config = dict(
    n_kv_head=1,
    norm='rmsnorm',
    norm_eps=1e-05,
    positions='rope',
    init='trunc',
    init_std_up=0.0547,
    lr=0.00521,
    weight_decay=0.027,
    schedule='wsd',
    decay_shape='linear',
    train_tokens=99310000,
)
Each number is 500 + 25 x the weight over its row's rms, rounded and kept within 0 to 999. Layers, rows and columns count from 0. Numbers have three digits each. The size before them is the row's rms in percent of the matrix's.

# layer 7 attention query, 128x160, rms 0.0668, rows 0-87, columns 0-159
096:483500509529502486420483551499457441488490510520504502509504461451483505492514512490532533460534497492458493453524501462520483504513490547516466495545479523518487475487489511453479439514472468449461490507509502488479486499481475492503524522514494492526452456520517505506540485487483531499497541483494498518526536519489526522499544503508480503491482535508473482459470452506512535488509535445482504526532508473495501481495441516502464500490494521475507502473490487516486477515497502
100:504474488414519478483472530536571523484505487501487531491507499497523478496487512499506481501485504448504486507535481481522503522501510464532513486556525507483468467546518499497465409492580478474487509492480490510528476541524481487503512494490522503493481490514484476488503495459479496499499510491499510492482504475483518491532557516519503502491498464486505461476502484496520556499489510490446506525534511489487516514500477438481459469515515484498533530517508484523500528491544505
078:456514450454529502486466487493535517496548492479506484527496468538490478492503446512479493517503467491507467511487508494519440566502508522501496481534487494515497504571528489510481498496514489501522456520534520494551503534496510473527515505469511499524473506486533516467496493492465491560476500511514526498498540495458486513494518544543524482484479491535515434514505492494533528530486484512482476495502513492487547532505465451533498460531492484473506500503518490512528540472523513
102:459488499513485502572584464512449556546496504509533478536511530551474484509486523523511448507525502553507484495488524533477499496475500475474531492477502453472521509463509471530505538508482490529523494462517509462471516519479526502491478507474506538488514515478498460485479533532502473492485495536546496492482464491500460495483451492479489490509527492497506493531511543482491481528476465478517509457464483539514493504510490516507531458507498477519465494506502518506506509502492499
097:555505571566494482520503472515459494518511508501480482499510508473466514498518472517431512568535466531451510497524525520518514517458484470527490509483490551492493537481507519480499475524513498471512489507514496497514516473495521474519494482490495542434519526501543538501564503490543509492529516507486485524484497501491473484468479467491483476486497525524533526509497479517508507482464508515538513520519514495481507475476465519474484532510524496510483541485497506526479502451453505
099:462475485466485513508506520513589512454507484527498496493475480464499482496501498508557521501512479477514510476522449445506460473519530481509485532479446522520466479452500482498507464509465522464482471536480513489507461496472511538509475465493519492564470504514506547537468481496500482496500514495507502483503526507497496513455482485495464523534519525477470518507490555518516517534520555478499525522491492521496533504476524507509486549503483535509482492488471492494503497543524510
097:498476497473487491476479504508559514491497492536500558486538525512488429496516532496478495502475530444481495509506509482543485519519537539524455465530490498500480511515444496459488473489496461510505522504523477529481474484483484482497511504519515486493456479496508539490541473462486507556559502472516489469477521535480517519535533488539473495458493481509483468445491479466504503514545479513470512526526483518490525485462488477502489475481495526466486472511500492481535490505528474
088:435500475510508468521505504477487540533534513517532514502520520523440506499473517520455508522489472518472452496546510482478525534472485482507505463491485482463476480526522519475500484514514516470537505455498521504522513537488524486501488523499510498480498489478489501479542492503484476537488504517452494532456485527476513528532524501491506483554503475498502475491515530493489545551523524516518501511545479505505490521512497512511518445510498478464470469424529527491520505467561517
097:472483541477527513529564437502502549528492531502530497467486525491498505473521506479557520499537532497491529486528497493512498510494496464541493527451501524517493518494460456506532453498481532484490506496481519498481485498502499465526441477499505533524465492481487469517480514496524494483512533513477487521517470559508451524484446461542523514481485499483483516513526503502512494526488501525517524509483455512448480458435508525502506532501535507490495529483515508504530471497492503
096:549481538477489528456475503497526486479465484516495506486486486443527509507540490483507518499467484467511492497545483440562553490526495491553514518501482513482501525450522487467448457527525506475496480509467492511521465475503494493469536467511522447509490498525492503497497497486492498512532521483505436505523514527475469512531505511515497475501474491502484487526476525531506522514538511523504497534532453441475502489488529479473465505493522506498551543511506461492511503506497475
094:539463553504502521501507474522432515449451519540475511503499538501526512520517461458493492511495512522505518532495492476536475490520470536509496518478495479523516515454514492522502500506520533513473453568516468483531521471506472479487483449492534465506515494504499510504480528475499505474524482474533486510541531478498515455480468510531495503480488500501533517537467509522519519501475487488514504505432480480514518477471523529467478534461511494483518550523510482535512483511462482
096:502475480540521497456474475475518471399486506512472497468508514471522496503509534464484523506492525468512496509492487510509513482527507516508480519584502503514507511524483465490509542454535470466520528460494483506492505494495461530471511519515515496525490469505461519532531486424477504501526469502452486509505516458515496511520548500514487521519521479472517473472500475506506503505506488496479486495484519464521518515483485497498473501489478556465480490544478469491473473484550491
107:563479540505467468445503532545464522509453484512533529454505524489492467445536502508481525490474484475497477492469499468487509511487499496517462529502479493514487518508510483533460501503556502550533501536529508505482460486508518463466496463509519504452431517515478509491535546505502496516508467487538478488488523513483466520506468485514483494489482496462480481463510475512541494512492492477474502530511475481476507522473509496525459526513488503503537554518515522494497507520467520
096:492545494490523479519462550488474475531516513494499540530550465447494507534492531527477511475497484538522519502473508507464486520493480483488504442503487483509515505500488544457508495491476499512512497461522505529488460514455473463501481537518501480500511518515486534490525470507524493528471511517480478516486490509496445503562572562454450464481511487507472466532508459512511494522489519507487470450494512519535498507495507466534490527510494520516498505495505529481479512519484534
086:543481523520497491477520452517463552512492481508528467477490510507509537488492503507483506543481514524537504479477556556521484473486509500498525536500530527529510510490553437518514486522507479516518472495480490538459497485480509456497481484488493525465491495516548486530466495491500484481479498520521461484491497462530508533491428516488520465437485484483507468489498536468496493544491484497502523498474481483490498506475462484473455471502480468471442487522508489514492521500454499
108:545466508516483465488481495531545490491507460499491530434496490481508482461510532519515501459479483475492502489530504505519519503508466468513491516552526506470515521485475463482498477494488474483504558541509516516551466458439482531508536493526511491504473482502522512505502460481495534503529529499520488494481483514445529520528489482485518518524495501444509482511501493510501465493517502471487531556526479431474472476447506501525482504505475546516544514530514507492526511503476493
094:522544462507523446466514531501521499558543509523500507497552475529513505485501513496494435482527484487429497536511487489502514454506523459518519476499547498502527471525480489512488490494480505551510519457479485530527495539526491489517498527536533501523516490482502490497502477543472479497490507496546511526480497518517511479461528503488513522479509514462475524487502524527510503494462552504517472458524479550515528515502514519532540499530498503472456511489467501496458475497493546
091:509468555452541550540511496532520486523499516521511427506487456500511492522512480459464484533489572476488504490511502502472497506499505482495485497522524537523504493479533463504493489505466511507514493529507498558484507500486510484484455506517527542520470517495497535497492484486481487548568464513499524516495509494507518520507451540535518487468479505503492504482467512453492516514497494491502514501448472493476546488478529506524474507483537479509497496531494466502497551531552513
104:480484483537520469541487495529516485506527466492520454530503489514463483464487459498495481455490511502485501527504500510478507492478529514512508476507485469523514489523536493523461474488507519496511487457502507486513519511485546501487502511472517448446498531464496508532466455529543448523511478493540477504465492516493463486513448506501451470515499469502460473472481468522486535494491552519466500498532469568508500490525503493506509459532469474518492500475486511569483501514537495
093:524524497504474485553521483493524506468503535520487486481545498491499512498533495458498489537526541533472501525490521500489456482528537513471472502463474463539519508511540506551516545499521494493548494488519475527508502497510504489502519460504465495535497472513494472498535554490519471463507491529535528441548510477491510487514505479533518463465500468524499490524515455486502515506532488486503473523446496502454472511485496488482498521484493561509532473498468476495507489555504453
096:505483510527514481518499509496470513501460479508450477565462512474468503490474540534486451462506500513481509534478531465476477562451527489489469503517517483471449461523536539528544471516502512498510498475482506525454488520459505485508497526502493518497487476491484482481489490498493540526551485519493553462518483554516521498502497494467495486498482480502471525503480521486487521527505512453485525491530538537538497493503489472510508512504542489477526484465537519455488522506526475
092:485469561480488494483469467529494462474460476466476506516526515462506493552520532532495546552510497518464488427490479492530496541500468530552502528495530549470527543513508498480537453530494507500477497521462494484496502459524493485493461482516496503504506506459468490483466517514479518495497511513502495538493509501475528511538531477458533490511474473499477510518477499525465486481495495475537532493494500485479495501502530506506511488456524503508515559517525506524486474483446494
110:480514447504513473495513516534521482520508511512477460492505455503460487508449485512504476502528496515500498500491525492515538500463514487497528481468486477535531496525476478507449437477522523531490472484505474464484507500457521491510454495494489483543531500462512519521477458550518478516486545501542473521488476426508486528562531470486513483480520526497474504474500467513487486516494518495482515505523526506508532530522525502504552501497503475508452527441515526514512492518544503
101:539504540477496532491466480547498541471500475482504503472502481469547538492491509454531540525491507486488501481533494504492479560525523516525505506519493529515507533547512480478507474502534491553483537525478490494496470444555513490498520477528494514512516523490532482521504532472493456485556490517455508490520538483520531507533533441468496464493486504544481492544505492506499472477516495485519554501468489512475493516501508496494464504484484478525484514511467527481524465522466524
104:523502539514503481533479495510500467531453464505458513448497473481502476521519541457487498484475516514461502504493524494507465507512530482511443498481467495512511494485439483514473454494417520516495504526490522501529473470509507520542498478517484514492538518508585533465467470491524492514479507455513482498482472522510521532511494480497532571468482511491503490492504504537511475513475520507471515517480487546499543514504518515482504512513470489519494537541511511496492506477516517
116:459532470501484471489496489539542503528511505525547518503529498502470498473502516463479517456511479467498469513495493479466544497494482558518554497505468517499487485547454477508497468499510460539487490465493461517505489490496518512537498531500507531495483544493538459536509490489491529532493463513506539500445480535444495498472470501471516506515535473496484520478489490522515460524499531530486506486531525487483488518534475452516517479465486511481435479479529510526486486491486470
110:472498508495520499496484507517446473458469536470498502476515521510461479503511508518460484507460501508474471491523525495515473509481531441523526503507506513474515541470513451481496554503513486506478509500493456495495495493482498496514510492527511484482502494484473433486519552507517508528489486526470496530516500478522540478448466481577506502532508500530469469496507480489492502547533526514527525518439505538483530499503482512511468520496476475501581521505518524485509513456484524
120:507514512525460497506479511491528509477504507525497510532476521511513484483516474509498508506464448506495463498525498491523507493502527516538465528511524492512451531518427518505499496482562463477501505492468508454516507487491479455523502513534522501588536469522555498498458482508489490487481495488416493508518486567496520480519532476511510498508502507533485515467480504450510534517495447538467515508515505504505495482468489523467514482483490508513522497501460517506504452500517516
108:492516500502482491474519554495563506539500501487485497540486518528527512501525519531536496512480533502496497532496524492535479522488515521509510525457514503541493480477486567485497487498559496493527482520539493500489499478583486517499500531517504420488503449510519476506509493484550500474473560500510482501503491502496488522496482533501484529475474517520483503551462513507502482459494469488474520521509506536462472455514491536527496523523518528510505528505494500472498477527534547
102:553479506454523503528497507477456469531514479549512480471467456512525525494452526517528533489462520482480524519525533477543476506494504509502464487437474538489519500516529505481502509499520517527458504497495524551525498459549499465465519454541480544488495472536517479513505523496542518522490504481501508457508484564472497453507545484490515496515506497508513542502506500491503501528492503474534485517509511457526496520502517503498501499502448508457484500527533508472498501523502472
104:466548478493486525492512500525490489504513485438498498453539527483530478469481522475486461488491537475466488510472506521455551520467477467504484501508482501507492525534511558500482485486468495488494487519533499504481499541482487498557475502521516514552516496469492546481469523526527526537517476532509516530494514503488512499478525481523522510522505505519483500471525499486531515487471519545518489498510536516526548519510518501470539477509482443510472525415492510543498489521519525
095:490508453507516491528494473509491475503551472485504522504486462512489522506484520534499514489507504490505508502484479500482477434452492505509455473528511456510536459472491516544504473520492430518529536494513498490478504489518538477492506455471494540488477464496512521504518517477452525533505501472521503457484480519498522473531448532481503532506547525496496473482470472543498485489470528491528516523455481457495494484512527527511484532471528471518521497494458503470530439470498481
116:491465482489502567528497475510548548539470517555536490532461468516496474500517444470480506518492517531482494513509512485454473510520466537543531506511478478464514520522497471453516492545500506500478495498483499505492479546473469487492470523525515471486507499489519515509493480466528515517472521488563504479496492488498453482487499485560479485451511448473523514502496515506493471555496487519515528519527476493500482502486468491487510501503468529465461476483518479535503497534514479
104:517501480495496491464502499536531520486455508523503494525486508486537485480522497515491499504456500479484516439514455508541486531534482497498530533520521525514504517473520483498533544503533460485497544510503448515530526525535477479481509503529492479542523525455481544494472544488500493479516486503478523471497509452482484496509507575498559501493513543547512476485484487503537485525492498513476524549546528522516531508478469506488468522508510552521470502517476476478476526477519504
117:550478445435490499519522522441504502512482501529449506513542503538520515477527517505537484530518475485500513484513516496512522521484475531454485454512427500503501468533492481523511520441469482540538481506520529476504477507498496474479524476435519480486515483497482518486482515451531492497487493499526495519521539515482470498471476520499505494509515488535507539465502538551510508525524514480505507492494506519504468501506507520500504462506477481505475487490487506464470556541473471
104:517490514530482549479458477511467561480452475499483499522493527503481486521522540500492463543513490494508507488511484465505491495506517498513461495518523490485503489532487496500497522488570551474511499502527500490488501522487494503492472503519504432489442507584466518509534501507497503506515526511475507472505492494512502506516497454443532534501505468505478547466485506531487504556507516444510526497542481520488533483496489509501529502498485549506557498488487484482509502524485444
104:549533510551504508493502515480494461475486480484520488479492476482501485494519501530425498497451530465509501525534500493501488527481528498506497475509487503525547544494476491459489499488486505505533541520527493530499499506465462525503521483472494486492447472484497503459511536478491498506489522510520460490480478554491480461518478512500461511489479505478481481474452487446499508523477434483510481506526521536525454500506488472555526538469519501520487459512545510479468502522544493
106:507541520520487500487510529462498462538520520499491489512504451498513475504489447497512490507469455458521518467471494536546494486507516514487457495484483494510502528517474531484492518493481492477475505474511554441538503499521530532507521518470530467511510535486525483482514498475486491463496529510495516523569487480488517497506529507514526460465578554496521515481471501519514471449510503566499488470523518494498528512523499487523485487482532513540521482532538497487472475504525506
112:477489516514499497508550465460478501501514447479489508512527487545490496570510546514490476481490497538487481517497513496515459506519457522511528532494497493479517530471469586530483506503492526486469484520474484503500502545509482511514496493549478481518490513580471498515453484539510491518518497507520507456501501547493501500476490520480530489513473485516454506554492536521506533486469435481483484485476505525485490522499506486457493497488492519493528493530496523531490467460490515
098:489470540526464488477513495513524551554503480513475536513521458504532534476485494533536548539475518538478480451566528488469482475454484514500499496503545485484494550499508492466501500494524552450505526511485534486494487491526517461511500496511496480511523525466471535500513507541501502464567494519487503506521460510500505503481512491526493529497470466550495514514514503499527501493487530507495494472527516497500465504495481511500488554532508510550528486500497538499516538540512501
108:507499494512537478546485532491498477489511513485488509535522547496462495522491474480488473511509470522520485510569515491509496440513469494491497493472520501495499496440495496512498471499506476513458536480483451504513495535482490466500453496559502478521540520502515576512511446515460534507476526454505560492483483518458511512521468495500466533532473487526473489513472457541500483508523512516493508523546505507478465471475515497484486507516523480526513480487525532481513474495467499
100:467515464540540504513530471527536503482490507547517452519479486484514468506505496497482486508481524540532509483517507513505497508558501517484509477484509483514538473475568495473501548504515493510440516497483487489489499537465492499458430524504515509455473512509505467475499478503490476489526492495497455442510499514532517521505500535473510540501528470509490516480514533466502457475490533513473507480540476487500506495477500506485533473460466505557475477516526483463493453527483521
112:509510512515544551520466504511458530494514477512490490505543512515521492515530501540493530498541495460509497453535501487492502499496499480446492496510480473487528486418515541473510477507460509434482536499494556525458477451482510476498527524539560501521561482487547487495496509471497532475498566509506506531501544461503500499518499507488500516488511515477501499515496507498524516482473507516497478484507502485513491495520476493532521479505473500518512515541563490497471518471506506
117:482493491515472505459552514491524536510494475520538496476526477471548481504497455507478505501499483512482516465480493523460489463489471488512534513476484467521493487447540455515473500511486497504519472466504523497430527489467477482479477482474476490482504477489498551484491528474478485552526490514515471545500503526507452502515496512499491516487558502473478548543529481497501554499426516503506475498468497498489459471512483498517485513510512490531499513471452524513484464529487513
102:545492464479480495532506495502508516508506542531528514486488501522499493491476501549500526492492482501509471502469501560499495518502500512491495504541515514479470532438492520493520483488498487560526438476496451501477484521518515478469496509487543487521537508514532497487492526501450547422518485486491524468472524533518486491523494522531481518482455492503490486498529470495505484572525468493511494506502501516501447490491527498491547522469518513514539520520506543525484474543543485
107:464473492515494497495489476497498489450507518471471489500510485482463533516493522453461483480504455519529495488504523470493528520515527485506516460463463498466528473505443482505477506535505496534492477522526491511448515487528517566525518501499477500506497488492503483491478474478515518475474532501489519464473477496471462535455526449504499474512511528452499549447512518531522491528479487472499484501503489465503444518478478513463511465503477524489495472473500465542457472493451521
099:481502489476569469505466503515507480433507521532508507533520541509548492502496472491530472473482528486524519526499503524498530511485516501554526488520510521515467512508536506501546507479504501492501474474447468503518502524523481475497508457488464584466537525533511500487474519465489497482439504468465501518490465477498519515511539472495502477497496433504468522516484455486487492500477480482530497491479536500475480511501523551446514488491475522475500489488499505502476476513501492
116:512483448479520526486471463508502513459536474471491507507487533492491515478476451455494504511508485464513545537573512535515509499500491548490518490544500488485471519515466446509500541475496484471482513509546502516530512491514448535517485525498549516468508483481506521508518479445532501510473462509496527510467519478507550511532549507507523501467520481508516493492524489516502547483490472528512492475500478521477509505486528503457467477548501525488483490479473507527512523532455500
114:518508526463515554459512492511460468464488482483476538518493500451496464557493502490547498493465540465513497544488506527493470528502514481525493469538506527531504477519500494496499524500499506484431519504543519491485494494552449483482510497481507500490498536477459469460515473478496544479504526481510514510515486515535498492528485500468479503488463537468493529539556523552462512478498490505458512476502501481485521479479459467514509517526533501513494498506512449471501475474495521
117:459466508510538507535522474466540483487512592496488512468512501461459513504505515512503477482536473499496471496464492506490495505499515457511507478523463506510491491494514543497499514499464501490480489511498561495485478526536515473487517485482543464537512496502448511507512528487510478534479529523555483517530488506525451532499505507520532529503532512476447516473524510498494559490486519498557491506548503524500492507497463547477521471505477495472523466526483507514504473540467499
103:499455497519511523528569489514513502503467498516507547508509467535484476524545526522458504505519473517444472507526487510505522489526508502519513517511439494510535489512520467505503507462525522468486515520494512487454519521567470492479468512531473515517473500468493534516465474507483465454493504494473460522510519525504499509496523483484501529577495496479534532501515491549520546474541449558519501466508503520508525517507483516490503509495496529548467501485508497495491490485507521
114:515510475452487501512541477515485542466512443506531528498499522508518489512541572521515462492510493506494531504554476428505533499548462503508518497461509484541497499485501487500513473515494501531485462501520508537514494502508491465485440462499536480476496500498474489489526513481482522554492463519523510500450507498498505474468542520499494490495498493470494463450481501504492492498503511524512532494451504527481505484474523504517495449467517550525463504470512538507544518511528502
118:523543481523464497499479484486550527510520497522473524450518507488535508518490473477492541494545512510524492495478482505530477491487473471492464530540455470510489490476502487527476523516488536494465503459487472506463506482473516474477463488434519431501480467534546486493493495489507533485510538519531536466465494517503503516508565512481543524482506476491495482516495441511514488505471500465484494507519469495518483500473456536493492449507514468520529467517517506472493479468504511
112:494479519500499518509500476519508483533506463519542512483488449465489491509473526498484504508519503520496513519506484465530498510474483515498505506474441505479489472482566501520460515452513512510494462517497515530495485494533497548526513505470492460449485546500505568504494427520485493503470487495481502527509503529455505526516531513499531530486492517481523457473532490541513487490524509554528485446544500509513500531485497517523521445491529462513473501511496525531509518471545476
111:414464530489520463484446490485504579489497479500504475480492515534491519494503483518535483470482494509462499497496506475536508514518556476528458506469509520526494518457519488504504528490472475472476524524475498511511484490502498462518531500521482506530507504504507510502498517466453500510530527505473490465493507520482528503507477489570511525509452503493504474523543504469500508528566510537488494504447496496506454515511531478479514484493532514447463480524521510505514464492510530
098:496481504475531512524492497464494480525489499497510552542537522515507504535500505497451499447509495519464477444490494500508527534542513497529519494490489459561486485529480516500492482520498545513492498492512503481481522501559509487489534542473477506478487513488528506490515455510510489499492543468456469502491494493534480508494497478491473520503480557541519490530503531492505478455521488507488460477510494520537446465504483503473476524510474533493480438492519517493450559517455519
111:515505526514518485454544507456528547480506463495498474450519517501466535510509510507497522515514514472499499504496453502515485481481483503505516455422449502494477522500489467493490499500490487516471504538499512508476481510536487475516546489518497446517530517453501537506541501517521536506520543524517502470507476509482523501493473491455503510482519477498465476506527494493496498503522523519509542467433480506505536494496507434492475478479464509492478513526559482492488506484458442
107:513511502472468453508493523524532507498474516490495535525534451490496513456489518459498508455510548520497481513478483523524514488600537491484487497480540542527486468518486471507491487505516534492522506515502508467534490526450478473506518513504483477500486540473481468470484522521508509494486514495469544492522508488483488482518561503487435500469527485480523532495514498508490491507505535493499512522439462521514500483511537482513526527509550531504504519530539515468507457518517501
103:480475544444496476494522488504519487492520522508508495487502482509485472515490496490486544494516474506483504494490501440514470460496491573545497511445512499548491490517516505532490509520513467529449510515526522465479504511445499502520512490488514535485462506493478486497502528500431496480478531499468489491525493492469504469531495484527454529477503493521487525538525517470501469491569512495473459489490469519505526473507478466487544492471472499493538526555528516499471468530481524
104:491525525528454469449540528516508530451479485520506545507485511523550485489537487497498503456535498495511518538449527534514466478536505430495526499476482548496491517489520520551509492477512527511463491483527466490515476473511511521522526489521515537528482508475493492476560555499523531509493481495533516480519545564485507515459498525486483504475499504477475467502475457513470484488507503550491519495499488489522510538512501532509481468504497472498522474501510514535506496524494498
107:470502486528552485501481494465547485473517466505523499491495434497502528504511500522513477496506554475556517513518521514523506457497499496476484483505429506529507474517502519465469473521410508531486518468509509535442500517479525477474498525496491545560486481498478483504488520511524524495505541518508494472485500530494523518490551520473456488503525486493482491467507476500493504526484506504499508485549462498483458507464489497462509526490526439495485516518493481503499490498534521
109:468494523528489511463506510511523524529524515510481483542507511511506542487490496525472506504514494497476520459486521515459520502474465520516450469482528503472519529507493499528507506499470500501495502491537483528527485533479499499448506487499475499465502488565514556525535557513523480482508524492461526469446525543512491530502484514495456517520525514525494510508567513496481492540493508538464526521506509484485503480515519472579528491537485514540493488496555515529481460492476483
109:497497461473489525475508510455497446512499483512502422493487494545488479523526483457476504504532531556512494522477528507468479543498517482497535499513507531484501512476462522498549517537485549517535480493480524502482460530438487495517465466487490470472472496465499536509514519487489501492537546541503516483500483468471535497514494499485470499522497480444510489478464474437503491530497504491521497501501489512515536539505527496489506467521505488453509495464491473517510538482521478
108:505506535523493494528486527495504482475541501492490493500491548444521492513512463541541483511469503491575486516504516506439531516513472481527502518497462493494446515465527501521473528512486550534455472508513488495524483508483447489493512526490505498492477468526464487573480455486507511525501490448522533487479525509488490504532540521498522478475470474509493503497502494536503456494537513485482468508486559471497483543518512483504514489470515497510519521490494516450496499521460481
072:512508494491536478444454550502522492491517511549494515483533508472485507525493510474489516463524493488502525500484460498485489526513519547489504490548522518474491472547523528549484457508488511501569480504509518477497512507487485502560512466454498470522486483504476482500492470467495504522519483487458522535490517461508493494512534501465470498544475487519481493459512531558529536540516547496484514485506459449531498502484465517540511466493525525509516471496484493490461491481513503
065:496453458454532506498479518503525488544528466464495513504503474478500465529469475479524496505514470486456513480506498504499510494519501496511551488528504531460484481541462512502492488516493483524491431522503494491514470513533482508485531469467481514437526533476498478532526533500460454540473484510504525477460550434542524472456513487518542470495519503506503483500517506514496551483509492470458521507510506508506459536516512477512511492534537522496508468517504529514498525495504492
065:443473523472501480508493507511500482501493495466522497522520461491520488502464454522508497518475442496459491455541522488455474538501507473498539492489508500484494438522495481504487512532476450523477489498457460465537514498537511516479529492489502497488544548470524501487522515522496440515500476516481512514513553463489493519465504516471552508505484491513525468480470482466479547513508536446442475498487484505496492524534495481524545499496506478510510495503532510507503518476523522
069:531519509531513507536554436517457490513488505507489485518498491551499518509507512517523488515500480499548467519471523454512509462441502503509486513469520498528500551468510473514464556481539519500501497517528465505517553517491527481478507517562485541517488548456515527478478501517498516484500520506531475510526491545515512498513445515526501503475468532517497473525457502481493441499481480505508502524472529516502514510497527499512480517491517475492480544502480530496539504545477491
070:492468525507473500497499497479506514500515477467489465477509494487467469461472526552529472493523527508473506480545444523509492454490492430490488539511505484453493516483507521512502433509465571477493497486505548523458503464547484506521500499480507483495480510569496562510497540489497535476488532487511479525491465503516489533503477512526522518480520500527462518497520518527527504482500497483512489507502468509476485482457492494457494509521508517536485480509460470478464491513470493
073:504486533512471495556477504554560528500508487515493520500449492473513491462452463504536503494492494504515476475518514505486487525528502507503483497517502542487550501497440504476507532495505469509503507522498490487504496503551470512490494478444493492455461476514515565513443509478482516495523488478458513469452508487480474527495514523477497520500509454470520478466527496446488527463499548481492520473510453512542497497488503506498486531517487518474521482489565515489481481513480507
085:498495532479523519456458517484588512484505475494535528463496534468505492524481510497472472473509497472519517515522482521545497538523514491488526483524503482483533473519455499502486450470458505493485543507501494491514464516479465534542484484467523465453476517496485475507565497426526514532514491484490510481471492483540523491519503504505460449495513440450495519443519486523475502498482515490519515486507498498509507507479519474502492479498490526488486481490497495488500527514536480
070:528514440491542492495503510483511476522487457495521503497506480508488505529493501448501512513477493453487482494514495471481520491516473513492510464447524476470510454521525521519476488516472438537515473505482520454461511528491522508471536471550479505516512547488475528519517514545457472492512469516488537488541511501534493521503525506522486514565500530498497476515485506473484522512463489532475460523509507504491474506507481469476559507495448532504523448488491527525495497493545509
096:527465513487516508490539502478520506487493499497461512476498523489496479526489528514500511488513528472549506516485512539517484492497488487505513530531465528510537474503459458503531489479432525517489539493515494514438461488447462522517503530454484497461430519477479457475487477472533529523495526470534475483493480527490502493528508499553479452487510477462504515504517483549508496499487487482506515517488507494527543484485563479517458457496476508464475519500477487500501509495473475
079:503487454450506497498456477470515446516513492522545526505497492470474490527521487464475496482484497422469512520517474501483568512491523510523487457494483503441472485537479532493515473521483503509514528527496514505484449489503489493548499446485528497485466570497476538486552527500484502526550487489505502503503500468471506507535503527534519511523536489514502501488507469492511532506506485552477515498537499485493526520496507453511500493506493515529517483527527480522469492462517511
071:499471559482471480504474494472506484462492533498507529536511523501502490566489505523466489470518501504502499504510506539498511529463500497529484493533503502487469488505485507506540522519461552474500530492488463564482460459503483471526459472483521547537479514521503468486543538485510503502515531460552477513497512485485506485532517488522501466456521442535501483487486477491500518465494515477496515504497477479508506486472502545536440474501501461524499529536514469471485502483460496
071:538475503497507464514444492477495523464482518497517516458509502490489465486532492545488498521495499495502499502552473531534505492527494522522530509550528465497504523561478513529532462512492456460494517498500512509490525495495428509543507525498519462479508518508519492510534502445488470516494493471494486508444526471533525484488501501460465506491522451488523517480536508531517490512478461470473524512481507503488526510440505492471477488501488530494466509552517469507457458496484520
098:546510484485520569490509489499496507501494450471541499463479569533488465503489534484490480523491489456551496498518507492511533538452488494505473530498508524470528507479480477512488475518467474500505508495518536525551511492443511504511506488525511469451443513469469488477511478495495538494516534520517489521491490517490459502506470510482536450502498501497510488504502500523491499559531440508513498479543496531530503525546471503527504520510484532509469507516513517525481514511485452
106:512516472483503522476504515494479473507510492479526485488518492488537545477505504496504465512509496497504508481511491469471526510483514470478474508529506525465484490468543538475479523496524556511511505479512506552577483502448530498489509490542524477535471518509513531512509508545481483529507483550437490503490507488525498516477515574501574501553493493490487485479514512456501515478530512518530454490509527491491470489493472525532502512508506505540515493482545515542540510521540503
104:544489523473481523491507429503480498503470509520544420485493520513482511501488487505478533541496505535530499498530523487471481471455487472479497544501525513517552499469505498545517434527447522485452450510458488488531491509499514489491475493500499499468485504477483471492463574459535488512525514471519489510511486495513509513506481501479520498449483466493524505541505509500487496523476468503540540482499516492506544517513516499518471516460487492524523492517480487476514517505497478
100:564466490504501473459536496502512481423472486507484483427534532499493525520494535522497493486496481450527506502519495506541520467525492472504508553487495499539514504477464481486526476480454479455513540532536489500496510478488445496489472516550489480494452491522483475506486508458500522535501512528504484493512502494526498497508477515449471516500508501462507543468492503506511468507461480510481515484495471483484513479470497489496469507483485534457521539559519495503499495507529467
086:526540519519475503515507495493499487525460467523466468508504488504493533515486483516465532510490493493473458496487514463495504533525479454484536509485473512499517500527536511509504462496544488487443458505473498466457464503510520526476477476505530529551589496524479527496512507510486486519541478500493505486535486500503510489485524463423519518530478516489503511508513503497517477475477511477500512502525459464550502492540492536497567500502481478508527498483538442502507483483497477
097:553489527497485514523530517521484454453436514515490473502508500505463511492489512480499513509498465452492484484488507508493442517532497520499498512501493508522550509498513487455502535530490457488464519513498460518502537490515511507474455489535497464550469508464516498541495500490484474540482500509499487496492523539489468470530513496463485502505492510522489511442479482485494490533487472502520526544487522499487564470494491514419470510502463470522529538542505470486508478535490498
099:519535550490483470554489523506441499546531502522514487518510474506497464482462486492483506498496527538507493511480547496489458447480516517512537484524451506452501511489487525480455486527488474520534489504460511471525509492506551513509496495500507499513486477487521538524463520541494463489457488472491462459481487492509478510541493500508519508471493516490476493497465504471504506468488516522495457497535479511485507518514526506464547482520530477466562499518546529471493535511532460
093:529486532491531490496522487427465475455535540483491508503490505490498515544494516549510478504461515500501511525523491544505485498459480525529495525501523478520508502470535525508531499535531463505508501487469494517520539495484467479517480465529508500530505478511564451533477514497509539505506505496475491510516521449537497466555495499477480512475490481497478499512462474534476472544531524485504476489481499517491498482459542524484489478507519490512559502508451479459522539541500488
095:452484534484511498487542474509495494502491512513501475514493477471446535516475501564465507505535506473481499529460527465491528539462490539530491533480521499508507514509502479496493490530490512472484486517492502516484504486449533458520474475560457539569500513466491556509462510498512496523525449537455493468507510499516500516509511517503491551545479520516500468515466476504478494506515496538529553535512524489451513488494485491531504538501479483518501526492495523479522504519487509
099:501460553529501460486478493506518521436505561495498488481467519480495515508500508507493517495447498508499514450503486515505474508511498560492508532481510512540494509507492454491515498468512500508517580505520473553449527483477444483500509492478494542544459516475493506493485521464457515486484516475522509460487535481496511487528517520527470498503496453510505492526486478500490486500469519475487530477492491495492504482450526491492468493501507557500507569504499492492514458485477467
101:521480520492492530522540504527489467550526482467479486498536479468483509490487502532497497491545470539494485517508494489479493498464493532486523515454493522551505492473535520519495496503433488522495493464535510453491517532445515501480505490509553538529497536456505530489515435553483526549517469508461478474477493482503493527536506533446482510498498506499528524522467476497535478500500496547499505502525514504485476476499513522518531503480491492512471469483478512467506509453513534
101:498496498497498496485466479502509524466483447516498473519523509480509500498500510501514483525492483521493473475523499462489485573515489490499502471485477536499515485479522482488510473506466494541565520497507520503494455487516521519497564489461522543532456486469476475501518476476473476472490502539490485507542521522469508515504532526464500470487491503515520491517499535469469497504488528446534516471451492497525480483532482468497510509493554549454508529531508512490547491518463430